config.yaml
num_key_value_heads: 10
norm_place: "pre"
norm_eps: 1e-05
positions: "learned"
attn_scale: 0.125
init_std_up: 0.0242
init_std_down: 0.0242
learning_rate: 0.00141
dataset: "wikipedia_en"
Each number is 128 + 24 x the weight over its row's rms, rounded and kept within 0 to 255. Layers, rows and columns count from 0. Numbers have three digits each. The size before them is the row's rms in percent of the matrix's.

# layer 13 MLP up, 2240x448, rms 0.0568, rows 642-855, columns 64-127
096:124134175140137120088129106147153133098142168096100145168172095151134160146119153137161133157149158113124105132155147079122148131110102134154115115104182114113074124161101150121146087102149142
099:120154142104114160187153179130139138089086134118140097119157136133142077090145142104096097125066122125132107119116106153121122147115102097126110151111103098137141070113138146122101081150131146
102:133111119152128127102149068107164122118129155094112144130136117089138106136101101091137113116102154117128114126143101100078154111141147126175158088144178085126094125142123141127155134102132126
096:140129131111131128091128116129141147140161098121141147163095122097108174140132117158123124145128121170197173155131108126117136136155143180108127120158123134154118122158168122145083146155134105
101:142176145144082111128136158133156124172122077155144106105136130130111110109097126079121148091133136108112133099146096149115113103094075093095140115119119104125139111131106110177123132132153154
093:100120115137123137164129103142097179179068168112125097118132119143133107134099118173147135167086091191110120111139095101107122138131119115107100105158146123095093074201112173132132163102143097
101:133111148198126127166109128126141184178141134132102142112120137145139129083087143130120120159134128172159146119095147141155161135114160074122113104165110134117138145099136144113099139131123132
094:102159169130114116128082132145132115154169107147130134156112139162115118089154135119131080170126146129135095094099163127171125113170146105129139110133123097099090134146093130121138136134134135
093:158127179123129114119110142158170099161134163118128128123114179121130113152111091162103141180143139105145115124090127129144133161116089127111131126105141140118147107155133172076143103108112119
095:125087120147104157144104122145123136138132156140102143111151115157181103086125083122116145138111159105167136137103125122103146151134129127076117133091142113092108146135111164117099175139146110
100:096128120088117134126122210119154140133150127131134157146178114103081134139136130094116133158117134161130130164122167122161094105144116116158117125115134144132126140146120139140147150128158198
097:143157109110141156120138142149111156106141090138122127140121147149147152122131145160129091127162111156105137190115146107124072154083162136134158125104120131129150072115103157117112132138150154
098:096120085124138127111128112132176137155149149164158124143112115125113130141173147113120097135113108079159132118057137117129188173134129126084180120122123117153100131156147141115123123129076132
096:120115107162171132102077129143101114096139147108107108154147148111090099143134160102163136085118109146138153123137110135110132125114095149097105145129148149106108179107116121093152120090157145
100:123148098169101106113112098120159169141125155130160122168172113155143163119150151138132127118080127112151113130141144105211109130159096138118147182106115161156149122130102131146143142131108126
099:064143161133126151127118171111115118098168172130130169117131161127130135147148126137100118129174132128147134144134134125158103167173141155120105112103156131149123104163149083125143153177101087
100:095100142126117139093100123151096137124105161139071108165105132120164125122123118106147149157169152084138161141132137136128140124169166114132150160123115135144136118126115080140150104096134155
098:085105122103178180123094138116153164079149145098162152117176106162112126130112123110160077147167128139143102113102122157141105138183148064121140153121159152129143149139085058115145140123135097
102:181135146141145155067147166098115134127157110111120101126144115129153129146135174104188182130146171115177167069122132133113105129119135105136116128111128131115113139115112095137131112086136120
098:144131124130098108114128158152103166113095141143176113161191093148125123132153107102115165165142129105128115148116139154090145158139142157174105128114148154086140176165121114131076138126131113
106:178115142130132108141145143157163135126106129132142106165142132139116109146128088142145116117143178096128122117119112114111124080153126106174173112134160146112136140154092145135111134117117088
095:162109152150079095168106105140145127130136130158112155062152118164093122130102102146173137117106137128135140118158143099120147117146104137137112174145107145121122138167153169180147114144087139
096:118094092171141106094135099105146133126087134110143127137114148129142091137111114157147147174147120174117104087082160116113150106151144110122147164133095136136134144132086155114133155089129155
101:108140098106079169167087078099102080161117170089153117187153068122106132128163130132102096107092119194118141154128101095137096125127125122089130105123173123140129105134127149104125131136147130
098:138176119138142089170101166108108174140128114123157111127194149164126142138081131143130127107153155135159105128170131150123133148142149138121130088171098093157113111103154096095103089150139131
098:133132108132145142075112096094121095091119131131166133152119110059107149127130107134141115112124110111136149157151081107142106129104106167095137155154096126107156114105125128142113174149122141
096:111097121093131115106116095120096131123138151142150120134129099129132096140131106111152094142154138060132094157089157111115114131121122166161151123169125159117122111135114173106147134109118143
101:102136102109069167159106188090125144110171118121140113128128135108159164080169121119124087170117157137117118096156100115136103115103133102110179125113158142152155115130136137102130138140118112
099:110087129072150110109112124187144123139126121128125118144122123152148161084106134161104153140158109158092157153146117121107185111150120075149098142117185142118122151120129134174139117158142121
103:125163094115100167124120122172139120174094166120126116089150162201152152146123103130146105137122130124122159145108132114091114124109131127144167131151078121105150131149106171091114108119131121
103:100186114146140090203133131147121127180092131149135122115125125134139137115142099121151138153087142131143148136099169112135099141112201153079169159130147127118121132117108161076110163138132108
100:149143152125150133120108131167123137116159140143128159186087097126151140121129131170119108078148107152173171167125106136122136115146095142105127097119145089134146156131122138118183153126123146
101:111090142136104126181115092153136127145142114135133156130138150138111178096133132108108125141128127129171119104132113094165158133111199076112143153085099122148122144084104162136129111148131156
106:120118106107119116107137139136126116154180146164120149194130159156088127125119141051132162148133085134139109082104152125129133128133111104090135140113135119113137103111103129099142194145127088
103:122138129129130140127140134117156127117134127085143137154147118127140130101165081151125096149173076118100176183150112144101122125138143083153090114152180149113121158090132099141115125144156116
102:129095127118105130122113112142105145102140129143079098106160099143101148168128083132141125121114117109128087101118082127151121131186125166104164138148114112138148117109102105093100155146110123
098:160132116071147159099103093136116122096183129148122109145136110095153141106146119132116150119102118154133097113152115127154140139115132124142169140122123155163111131105150088117106136111126161
097:154165102128120093084137111120111127160187145132094170123188103138144102122131101126101129156122125144129139130107147132132107121169137160105152132151084148192121086160128142128123117091122096
096:127096186129094148102129088108145157169076115103088139165154149119127083152128100142123152117089131112133125147128075130119130105109117130113086107122123146057103142088143121149120125144128137
098:133129099143134156133140135083118157138099088109149119158094132099081085135147115121130131140118170122145127140112085125126135137158104109131098133134104141161109112135160144121135173114092070
104:142152118162148134113122159094167138132140161111112163165137173120120144148147113117153110147152146124147163134162099091126124161130173154110148119090108078131111072170130110159161162135138133
097:141142100154133132127135083141160143147068168122122129092154132120164129132097092069132106154153121148148116113132148099104097128090142109167151115148110128096101181093122152156106113126102137
104:141140151139122129120103117092138105130126076120143107114157110106155087161127085125130167121147154092135121163165103127100099151149140104123140126116188097151130089097145137126109108127120090
097:095124118162147125104133134178088072134129132107093120137166123097147127105104125132111128104138149153136085163125134119134082138169127132082144128124138149112114165124109127141120155129115147
098:161132135123143171126153095105138115134145132153148140123099129099092150141155160112170150176086162136084134098130118111146146169106098113147135154129104130154131174127132114145123155134150126
098:112101149127160132152151140114154192107159089125083141154125097153151134126131124123106099128106155143095136134135134104098102175118159130104110130145113120148155113069120130105123141110140172
099:084158156139140124144136166139141111110096115106152172137131130159144146174112134154126121107115164150109109130157145109141136149107117126115105101090142179101112190132152154107101142153101134
097:127132129118140112133110100081083143112123127124139106111076090169103117121124140120137122110129100168099139163084120089091099148116124156105124154096103100123154139134125156151165082092130124
101:145139092199129113112109138138122175082144146140093131114145137132134121115139105131110144087094112108127119149132119148158118147126133151139148134118127101171124128126127107123145103172081118
098:107153125158135106114082144131175157117080133114134146123104137115158098110125122102152112104092100125078098133113137133127188152108114164152136107125140114130149105147106106102172139123159116
111:088088143142144140127121170128134113112149140088122130086144137147151151127120149113124137165170104128106123123153103109132098129145141102118143147133116159107136120106148117109128085097168166
100:101123083118130171093136103139138128159114137083117111099161113117164115109062149115133125134150115143100140135107111144150140156113106119123125131141108101124116127124116127143103134140128082
107:136144103133134083124102139185098132145129121159117107087163120102119136088140108108135091123103159122169115147131136143145112131107126120103077111142120157126142086149113106105166131116107109
113:132140132149153150111106127101135113128171188140154144121133117129112136083111125114110103101164141163109124125114093094153115129124146139108109170140187150131126132121161122094132112095105168
100:091108091113148137158132111134173132124111084104125143114109121167164111142131089127132136121126104163113168124138142077107089103129150150140146157106116071120157154125106152130106119098123117
102:122121118134146117066131110138127128151173124138166116125121137104135168146094128131064153179103099103143178127115085109121137157163122151119179166116092113121060094129123104113116118109125132
104:089154115162140134101121105112088124142117132129106122117134161126070104122127125173103164163186175145112129137130151146131112141092161106116154167123122119146139134105128154146109130128096137
100:131117186145144175096104149113092103130168125165181143089147158126123180112118102090139116147129151129186134161124120147113152141162108161147162101114125111093080116136127108143106118118130156
105:104161114106086127145135179122140128102117102148127139093111090160169120179159134153166085147097128121096114137160111099119171132152110106133108123192118115144095134149168155099103122150098107
093:126105126149125113148148143127058135114147098145121125142099123108139096149107139175128122136088096131096187147136095157111144143143105139136108090126152141133149098115166153131115169134114099
101:167147107105109115144131127122167133116103136139156085094123048102083083076143089120137149107150115106111136124146103123094127136124097137190120102148126119114109129127135157163108149181107136
097:120130130115162135073142079135090127064160133119125129161074108150113139107109104154149140125147115091168124138155135094141115155081106114123162110131136128156129117117131124097135133148123120
101:125167104138125129075101094117182129070129135125156057163101104131132077162139099163157154127090097151107130156119114126154156155134084172088153113119150154152101122083140121149152120119134124
099:119090097135170153129161125168149132122157129125164147146084112125174125087096137105145144156133127160165108113109169149091127125192146123130086100182092118141153087137135113111128121127132109
103:136125109100174133157118124119098111111126107106125174092138147105139140119130105139144136152118125102133108131112110132104093187109142132115096157176130142125111140146114103160109136130121139
097:146133134131124122161099137109101122188110135173109125139101153112128096145169129132124096126176148155060137140137153129137154159161175122127156127175090100128139139130145122087152180106124117
096:081141123138103130122097120151118143141103113146111136101109119210135125097141170138110102125111145118100085113102156173109127119165135147102091171123096114130109105122150148159070101154141161
100:137097086150092132138114111105117141080146142134095111124152147125113131156126126101079162125126158096133146163123162111124141124119114147121090133082174124100158135154082174141091100146108150
094:155101102140153108138095140088161097122146154117121075136125145144123085141145131104073124158083144101128155125108137152077144152144128118096114121129116143153131138097132159089088111141137135
098:125132151160136152144120140129159151140163151117124147088145140106150109133129103144146151117160118110113127087160134089077127120129139126065115147143119094161079131114158122104112152161132111
095:110162145088090092127107110142145144129153100078153164154176123100114155140111150104138119122049134128068138125128109103130095153133139088151167087141124122145135137091062151138127103115114134
096:099158153103160081141113120097101106093140100153131131113106121132141137148161128147150102119155101133117118122143129114107155122133169135120129101121124131122176112149145135139170137167130168
099:108140138135166096109124133121149156144072136135114113097152135122148126125141112125133147128139134139136137166126159157123134122082126133151107113140132119112083158136107182163152110124146138
099:148150130126151100141120077083130184155147156151142121124108122116139139145161154131120134096127146127135132136142099113137127167135097098130122111118097157135117134063114154088156126186135108
099:132105183126085108128134079099126090146166140092132127119125102148151175128147131089120125136155125112145085091162117149114153139130113103109090129130136117138124167121069069110107131177129166
092:148131135141134122125139142123144122149100142075077187129100140118120108145096154124130132076116078109138118163155153170148136131125121116125133148125154123161138135125116165117145085144135116
094:138172111102145137086158137128132097158164144133127127120147104144129146088134096082123110147172098129103100137114123087127137087155121115109085122093120115121128120139157148108107127089115106
096:148156107114165134135148122117158118150080131109133117105146131169116134165130101096125151094127133123140112081170161141152104137177131171176115159135100131140064143121114137106115167120164125
102:116112136132165164127130133129112135131127134118086149104119157105100115142095136120101131180125086175125143110095129106113143109153144126128127094167124120135132113133136165085088160112152087
099:172135133142110114095111101117116103135137166111096150123142133123138133073125091157114071131118153176122082126109112129123138094136097133089135130138084128111152132175139137123139141146151121
098:135150101083126121096148182160161120142153117193146168149151128132163105127137113110098115132098108121164118124119145149132126148090137088146142152124103064107117119095089128133097106131123164
103:144120126126080184142150133086122148124124159135124128149137118108115167107101133153149178097125139131100120125160130180113118124099174125090095152168130145122134112119112142128179089128138118
097:164121150141160103125116126150092149125129144129114112141152171136119097131106115124138119138164141133133122135083113152089163142128157105115113110185117128078105095117103108112180142136106124
098:142101083169144139132097113125113144106145124142142089139092119108144117122124125129125115139134131140124144146079102193125130131176116162141157167146150153138111138093164109135150102152127164
102:147142155141146093105120122131132115139173099134146104143129115099086168139092139081120154206118118140171126164095117110116101147163146159132180141113140148169118134175137129155131129125167147
095:163099121135146138111106131106151127106073119120110127111131094111156114112084107137124102127132099153131114183147184103123131183126118170116113084138137117129116169162147173097108093211126122
095:144116123161111100133120133191126106106099136126115150149144127133111089114137115086152143125165118129124097154137160127166124152110103140114160104168167088164142119121166122084163147118106116
103:071126134133114135140134092173130123072165173124135170150121118082151124109130136097148081115126159102121077159119139123112155134095138137096134136144130076148117093144117126125164101173112097
099:132113094135104169117097094094145123195151137106155130093091117103125128127166155159165075134142124061092107155140135127138167123151136148112108097154139164104113104148144146146163124141103091
102:145154138140156105119133137172113133158138138137112143093149131107102131130125092133133096113135113128155142142157115134120060162155161104133108130120120141137112116155157110125084136129114083
097:117125138137135157133127124096109104142149162131197116146158153127184128144137113166139123103175095136121141165130181120134098099143107144162079120122124162101147153126131133099107111108138116
093:090089130131112159122110153163105093152160147123118136105134112158101148137114162114115161152150127131178086134107134128110182138127122132148091122112147114108110168089145127093153136095138125
096:141115134105190128080159117114142060122140131058075141145142142141116128164095096157091131100120114126110159081087113135115181114138106148165143109137150064116149186129094134121140117080108153
096:140091148076131119133094111141154191117147086120147118126131095104155119109136125122099076104147133149147082110115114128110102115147160134187091135141152115136132127080143171129078086109145124
099:150159115114132099125132128190116121154151129159156084132112158110160138105114111109142119114090108134104158109126130095109144115121117134083156172101152152102070083120150167125122144118120139
099:156092140142110130123120081093060110064156133102101177150144119140101156102092136129136109116142134117133162127132154103144117138129120113081128143131150133143112122170113139127135143121141143
096:161139174096170117182102119125134117131131111116171148142135125131174140110140120130104098146123077087142148109134160145114136144111135124083090152115100092101148157150125081106118165159118136
105:111107128102108117151090113072165113146157133100133156126133155109119145172133105134144127156184133128085131124155122129145094135096114102128125142125160114125117131109174111092144113140145183
098:111140115164118125125102148139156117097128153123142113145113143145173151152126137149124133123132158122101121079124135147135134113122133080085054124112099099133125136132137174109129164100097151
096:133090094155160168091125124116136137128149124129125123116100160126152139142053084133161132129118163130136133132120162140120148111136113091094090096153141126130144089111105122106120129141175140
100:137136121143104141134151110145101141131154121111112129111138120143138107105118126144103115147120126130120098147169158086141126168118130147158070132142151125159147145133154105119102132101131095
103:127173081159088099163178111135174080162116093114152141139120166168164126119128116099130128114113148163141141155190147112120118146125113119108101099136131132113128113110159120151148113193151150
101:161137141109111107091139144138158156102151133128097154132073119121129089184128132121188136112141141121099110131112132128138112113143141126134140066100147116148124125120121122116132116181119129
096:117096130154084117155131119091128123121173155183157099107157129113131112183113125075118141107114130113149120093165152105137131163178090129161115112129165068075094102147157150122094136124145098
096:117147144089141124099151132112144092149138135166101170167116099132117142116107136121103168121110103109144108133149143109064179136090106140168157087120144129128149152105124142142109103101175105
097:137122135126123178104154135120128161091134095135134164152187135112107152126170120118094152134080140125135127153078172144116156133172128139157090109153097138159137145127118150108140110142067147
096:163127113170129161148113137144090127118115155128126120107119086144118138118158120136096130109118119135148100097174137123145107155125143137119125102097071089135124126130143163122120101093073181
102:143113117086099147106088156133130136112125134095120140136154159120167148133089144143120103126114159139147181124128138132109113118111095137083116105157156106074150155130070162138112163147096111
093:114159075173109141128141126163099116093159138105139147153158126139126171112160084186090109140121123156109120100156110174163149123104095122151120121158148121128124136093086128126143121108142096
105:163100096113111120128144158135121159135147102116131099099135115138143125154129109122117170126168135142151126119115150151142130120076115124165128136156142120110098141121092133086126108093092122
106:100134125093148173140087162123113155114114097104118154129120115145102131152123079126105073126130169132117080122159135127138094106150112142164146155173172115117125103157120126117161138126123136
094:148130112134111128139159115181105128120120110145129160108129130139170094120083145089189097148152086138175099119124135125151146156106107113170155135175134137097117103168158141130107113109100120
097:176117112145125116117152142116116146122122126088087170141149125155166097140116132122127108134147093101117128125110084114120100111144063074179092125129181162109159083133089105161163164131102134
106:120114147136102113116108120179094188121156144144137138117120106097116151106114120138123160087139171123152122165134153093133114144128126116104120138109173151119119142104132118142154114133134135
103:125089106056098126131117113115126106139127087163171158099111114142117127136125125158118161133115098105137109141128120106124119141157100115155142153118128103130128126085078107137115152107113136
098:135119119126127138144131133128124152159109133096096188138107099131155094160104120152150118121168152123139135142179110132119090127145135150130154167124084125134148141146159177164121100129137131
099:127172137160122149147128133099081135069115136124115126114159097111078109112158092191130104126109117111135108122122156171108138143081145166112101181100101164149076128114122108098152125138093105
103:181133111161139167100113187116113122123131165095100152118135140158095139146124086128157142147140165124132126109143111131119084116159117121109133169092129133087106163123122106141127095130119098
113:168121132160144090126098162112151125142127138107116100133158147126153095153122159147096138116134114089117098139156086152130146137131146154169130151123126136123156121137151110123145134118154106
103:144183127117109134115142167145141107177134157094156167124114116131113153132101099154143169162115160100112121126146113139142088130125126122131123161129148135100138120169149171090107153123144113
101:116137095144115109117106112092142104163124097105114148111119121099124137095147132134147107140117124141094147107092123142136125106128141138116132088130116102165130140149104124127121155121128114
100:143063123138111174076124146089126128143148093159101133144141107114160085167148101135111159137160138112135118137145140130120092173133150108142127126146148127110118143144152141116106174088156139
109:138082128149139124123150134159182134074122114095130151129126172109181133093094116124172136136128129140152075162081143146154082163126098150136191134158132107112119108095140123140123145152131174
104:175149107109097164089148082136106119104151160114164102150117098114117149125136106120080126106125155135138127113186132119111152148159104159135063110113105109149119116122114108147128124132134122
099:131130123128102125157117123152108107075141163090104102117155134119091110128171135174131106129082158136145116148133124116117180101080112154117145116168164146140121185163107121121140123137131152
100:088112140186119113130092122109120144145115150138149161124141146096134110143136131131121126109085121138132119149131175153137090163162166142117121132179088137115118139131128147118198109181111157
104:125147123126148151141084113145158181115143139157132147118147117090092134112132170083120101145128129104107117113108148124148087120140122146117092132141140123144185115120135120089111111133114094
096:132105082145117125139107142172135109140061110121047150146143113128147089131126102156154141123117106138111144125140087107150149102089087164128167124112102116131122146134146114155100117154146131
104:085111083133135143097146149151107127087122104101109101147113153118093144108139069088144139112113134105065105102113097168133093164153088100128115090102101111118104123138133116124154106127131143
098:098106136130143119133119128134123121166135147123130148138088119136158086141126155111141128153077157112124137160098107127118089167150153134151141119119102086122160101153107131119118116167129149
100:124124110124140141157121153148119105134147100083143138145099152104141165150103126160158110137146147150112117131113124088139122176151085128150115125150139172120111115141104135146114108137132159
098:173138129129124111122162134136137139127140125162129115169122125128141090085182074133100097143152114168122170135125140155090141103102132150127114107163153139109139099098103117147130126136169125
101:105129120142141110151130121130156130112099107147114131115089159150142086159043152084119126146100133114129113160098134129109124143098100134110117133158141143127101152193122164159142117117129128
106:116182142122150140109128133104123153190091156130130170171157070110128107113112156129134136152086111160114101107120110108118119122147037110121161159099143131130090115115131137132157142145125123
103:117141141113090193147127130113114124130112133135129124119116106142106076094136151175139126050140170111134105146125096123127105133134140094114095153138116150109128063132078111114121149106120097
097:098095110149135187138094114146148102154106182120136088139092110187147105088150147125152124130100141115128150160138124152152168128124064131150083145110127134176135130139113118141126130158138149
104:147159126131130157149127151133113127093112113116059103140123178113104149100144149141170131119121114146060107084156136104126167145165108104137157082100106168170093136165161162149200160143136121
093:095127153138105126134133111140077156151138116147117128146133101096109133091114128135103130133108136145115104109130144116120155122100143136129095158147108097167152136136105130144131120164087125
103:189117169123124150141114151120153180128125114119160123152101093104150140125114102124141141149113115097087099138106104142146127123124098149158138129121054117131086135084141199086143161118147155
100:099141161140148174102135134134142123157138131098107141123179137111113151143126078108103105138144158186123109169095105113161143130119078135117126121170161138173119179091142117134134148158126158
091:127120139149110106109158130140124102109111165115113145155142175168124159123131109155105170140105147137101124138114094151155175149133135146175103166094147153130128124140108087114142197084139109
102:138098126125109115176095150122125070118121135130139110130160104126082104122133159163094126137107131124126100145136170107087141129144083098145158141164162116135150135120107095149175128079114125
099:148131157172098126124166150116115100105150151124135144128140098161161133127107146150144119123087126090129112151150128075148123106167182124158118121120138175099187125116085148133109081100089134
109:090114126067142123119135162102118117110129138111144108114141118133119142110141149134102154132094119095144087146121124120117101158130162097150115137125104125141157139121108122104152117164133104
098:098110142110138158125150125097157126129135099148108113141112112113137141169132083148119144127084134134148121123143113164064107114116126112094106112100148127086085141162097164109154156121100158
105:114111131075124121132129099143147135145112136097162145117128119158103117141139102089100143075138147134100136097104127103095141138136136135108123147111141138057167172142156088101188119128094129
102:142138107108135155160084118128096116095126138111146113066144121153131122109095140110126144134171134119100145103118104123080101082130127139143140155111122145117071136112059123122140082157150115
103:127138134110148166166166160136089116128147146142127139123146189138128132119123127127196110122105107052123157159143099158173135144141097125160158123176120159150117116136142088118146095165101134
100:151088097135090124175102123135143140107118106129106133153113122167104141151084167140185133085170153103091163154106153121107146134123136077158160086149165149103141111154130134101153132146128157
100:135144093184123118123149142166173170144062123153119128114119136110138115104112139125117132129147134102106065101121152079131094135127103139151101082153153151136139134176105133141134128121116126
093:134105159132150161142131127145119112181118132115119120099116085159133111115167119095119109121153123097134090159139113165118176118153109131113114125103130116099089120116134106114112079128128108
094:129145094149154139115108125103095163109116117141145142144110133165151115098127090153129127111107101110131103159094124106163130120130115112112127146112106143084120073169151133127132148140126103
097:101147146096120148131141160147155123104160145106124115150149132136088120108078136100119121148108111127131091191095137201114152130131108174124109116154116177141098155114104167103145176099086156
102:137145138147137107132128124112100179113129086102127145120072100101152094143141136156131127082101152123116097144150131168112095107123131072127130100147124126122133125129150163120191104152123157
101:129100142131131158134102109105123105069159122166126115104152152121105156141159107084165108135145096154137157169104129145129135141125116134180161163106104162111107185139081146150135130115104148
100:166137134153113110134135120109148154107127100118101173116146119137125176137122096137076113119144117111153159158111158113122131150173135132150154093089122125103112126127118112126087142109127173
100:106156141134100122128154116104114101092104124111122125146162120136108135100133133121117118144143155129118155145138112122133128142132095144128103104130125116066147125139127101088099100125109140
106:129145126130101132139131162130105116104126132104137146120124164122152133167139120074157182152089116065092111130117126127135136094105125089160122139160114106103111156158120105090152120132187099
099:096120139097113121125144160138127095160104110103176097108139159116147138077137111110128131123138146121118135116107157159121126125145121149155151143181132131134116130113162154130143136105112146
100:115111066099110092088124104112112150169113108131126123142090102139159096132144119097131101146135139129109140164089098144110114122134183104139190173084114131114123108151145128126125133105108144
097:131155114111147185064150154086069136142105091161112120110122148143121148123116108101150121171177139145115125119130089086119083067098139149105123154122142095180146109142116129088170128096135112
099:154135104142093128147138143068127093148138160155082116113137129160133126099138081146110105115134174135097135103119119102150121106102157116107142096144112099130131109084163130159151092131170155
098:155135156155123116099091124138145155070144120120106115142117173143141128131131129129108113104144146138104154152087125137120166105129079110159125115166128118120113111164121107099132129126111169
095:118147157148138143137107120130088139159165136169169112133151142149143147122131143145151108126147122136103141082158127121127073090169189128133129093152142094156113141122098162125116114096135106
098:106160164107141120118074120098124138130119149147120135106134166137101139095157120118156117147112121110103160134074118103128130120129139075067120128111151119152094133131080144123119116149103106
102:135129169153135162173135136150109123159140144096110119146135099116143132137090101140152121136110130130142087095124139154126134126110133137095120152143136167127072147139132141104161138128143082
100:092136126119157147140152120102160119161091124111143149082167101147132134120137097118116112145130112113133119139144165138092137161117128081102135100149150119130124085124134146164127086164138137
097:093095096095115131109128129133168118118127150107127158109132115121161105108156086126075120139069102138089152129154119111105140135115084136130132119109141166101124109134150130106160126179125136
096:111111111071118148121168144143109134138137098158141103066125133126168140097133140118142091111134141148121111134144166146110131129103131096127146163117155127130119150141175188145139120162138107
101:159144101102116126144143098155118128141174169133113145171090137101142149148129149074119132121068160103119101106104180119120091102133109138164091097166158124129155147128140122145117122107122125
105:090124114130149146101108099106058143110186077115122115142118129113157130098089085096128122120078114168132121124122121093089139175151097116137152195140088108095097146107091126133114123116115129
101:147109121167146091120125123102178138109167109116159073138137111144161109101120141124101115158141095067162092100124083146149121132152114130090122129126147134116105125127120146145127129105113079
100:102124135099064150101121155147121147101140132132137125153144104129101135119176134132116114117118112089133127118131119159086121147128124113132114136163143120134120113177192115142118118125112136
096:147143114105188106120131118127102127167185107141130152101144078137112120124153104141161117110141142152133131153119110067137143139158113111132145145152092138135120122115122142107129094109154165
098:170150073199156097119148155154141117143131131135104099155159162124136119111082094107137095077102123112093153150140120123120125108176143137117134097153134147127136120074109124116161105117106160
102:111127180115131088129087122070084154115130133168148090102107128109124128148123153126124128184078140118126126121171109139129092095102187125111105104095158091174142122114123082142163132116103128
095:174147074160156141141164179117109160168095124141093140149144109129132114117144138102123088141151113137115123120142133109138163132129133098148126108162149102104111090098130109132115128127163152
095:108184128141156121165137131127147136119144171123093126150120122128096113119149101115124148136144146153117119153127150124117146151156148134106202153104098109190139143107121111182081128127154158
097:157103122171106143121134087130110132147156122164140119132123131145158195129129106108100104097164130172130171155124125140076151139131114110105139116139091128159140140133138129133107138168105128
101:110116087131127154091139128140093126122148080156151144093092119105103140110119131091173104112087126124123141166130088105162104155148092089153141098116120117144146114114117126151087162135070146
105:128114134105121118136137142119137087123141115130078113161140114101109114123126106101146145126156148109119181137135166129154163145113168158136119199121116125179121139105137188073111175140113118
104:166114130155135123155113107108164156117154155138131144108145104141079109077125130093166159164086136102183132137119112125132127097171128109169129151188120118152140082136084148129134109107133161
097:152140116127163127156097136143151155109099143132135134093137161122096140147115155095150102137143144110123133123133102152160135181147117107145176091137121129116107190067123149127108110159114126
091:105107135118128100126138108143148065153161125136127111129171109137133134157089145104115124151109158124098121100171124094116121132139135124103112096140112129156144136122158143082117134162123172
100:112115100102130105116100129128179085082106117103112115136173147154127114114112156104121102136081135158132091109128088127100090098140131124138088151151104112144132126130108112142161125110110105
104:121109135149143124095138087118124115129107105163146054073150132083104154092124107126131129143162118101132159134158131105104091165132112091145149110140177137140120167126118148091167135097139159
106:135128139137149187077104128098190118135172131126134113146127123101148128108116142170117171140144132122145123119100108122112136165135090129110129133122158082114175138128173122120134144142108133
097:140111138162146159130125101128126159143169129134127187122121098108157159154114100149131118160137127133111129119159112128142079147081070129135150151133110155110138108188095105123154137069148141
093:114100114112154147148070105131116112122103090149120078145103142122130163100138143149140139121126146105134103086083116126128115169127118139123092147121144119133144105180152113124099142099145110
098:113151116147095177147133109116103121175152137122172146122140121115127111102132115202137136118162120116125187162146161102171136122151112126095128143145132113123132123100143138111120168166095075
103:129114097114106122123113121084137127114140159173135162113142061108142141144160105121108107116121123153124105109116148106134095144127145149119152068139137134121127146136092125144108143099166170
098:127148098130130146128156144083147116163159130106138130114162126152159148110141144094138139149092103096133136122144110124129163077152141143105113126130148122126080133126139116137143106108106096
102:146154174135134097120052135137155158110134164113099154148144137152161116158170124101154125103109098122150160145078116155108104078126111109113113115143134134118109144123120105123141118144120149
103:094136154109167111116120115107108119091100139121140127125144147154112110147134094136125141106132146155152110114122112154151146138154179161187127101095156124145122132123114135104089137176095124
099:136159110159119113138134149107107115104135168083135098135157179146148155146089100156142121138112172130087132155120137126089163145149072137145122136135152153130143126100136160146105135162088112
101:128114131079130161128106101149138093152144146096125090108130103141101098117154107145142106085096055114127148142104167127151123131144068124151133157141145127138078112158136118092165122112105113
099:118192111129123150147159095152110121157161135096152149156144106168165133111109102159127130120124116176109110110144148155150140156101123140129131147147099070088120104137120125152113083130126136
099:123112115115141175109111118137117124127142136130117135135130117130094144121098108144151105160167161136105135097133150112124133148109182117134165132131096157105120147133193122126127089170134103
100:131152134115108114092152164128120076160137151141141177170108117082098088095144105124154138149140128106100122100113149141171137140141134077167126127158175131100135113161123162139139143088097173
098:158123149097133147097098120107126165125097132121112131118139108101131120086145081099091128163134170123153133096140102131111119145139105114105118097088127127085127122166111123144107115117121080
100:110149128136176144103101144137161134079132133111161136131158161120066117108106095120148160081090141142130126133153079152163139101122134119120153126161126090130128083111156150122133146097118152
099:141152089143142098097123106167120129115114142176104107124132186139124197105103095083151090117101142137111125155138144134154131137087114146139146150137136124115084156128133162099145165132157087
097:105170160096114185115169051095129148121102071179105112115145164050175134097112139102140156110139125139091130088114105132105151126153107136102122143169144057177123134115173137123148156132137107
100:124141113092103164135143131042091141075117130162136125091122150093093118136094131100123150107142130130136148119115104108127115130115114122131113131153176113154118132136075140082148101078134142
101:175144126102076085123103122087123147136164130112095124080123158105092152113137104156136109107102086131104090117088105090112150134107126103158133102080144101107132133084113135128107133154109087
104:144144138117127153114155100135160163131135121139096118118092120145131091101124106113103106118144116163107144110093118107141113137112140132202152125155132123128155130129113136107093141104133121
108:181117115120143133115132148092119134142114126135117159123140117144130109180139122104156136148177139170167151138138074113119143134115086168163155073190150165145144078141131091088145126139128116
107:132139121080125115100086134150127119090144138124161137171107140172145137151150111098112148149124142133129115114158150130104135169096162137150188131130118117164099126099101168126111155144147122
104:110165157175119158129138120130125115123137112148146159077189130118123108117113115127158104173054116124133134165163102146156090111127131109068121100139162116111116138124146140114127130095161100
105:128092137140130153123114109095145103148086120111135137192154097121082144170123100132104116142127139121137101165166178101189166126143124126089087110096140117101122153141180171125116141134122147
100:124128141124127125110116120165105093087152145121118114122141124121096125135081113129176118127131186117159100172109083136120142154113141159155128122145148131132108127101133090092145119105156121
099:122141135124119120141112113124173131109105145130149151125082116172128125170177089182114105100148096153154121130106113120090137127108111111145138137125130128132137138101103121092145112160127105
102:137106153160109134138088154150107104138132081148126120125125131138160157142113168092168110125122104132150143125072129124112089102088111118056147189098101149117092139133071094122131146113149133
098:121074080125093164137105124137102165113115140129094151141117141137117100111096079118109126200097111162143106109167088164087132121142166144125090122170167132150142113112175160117165135100092122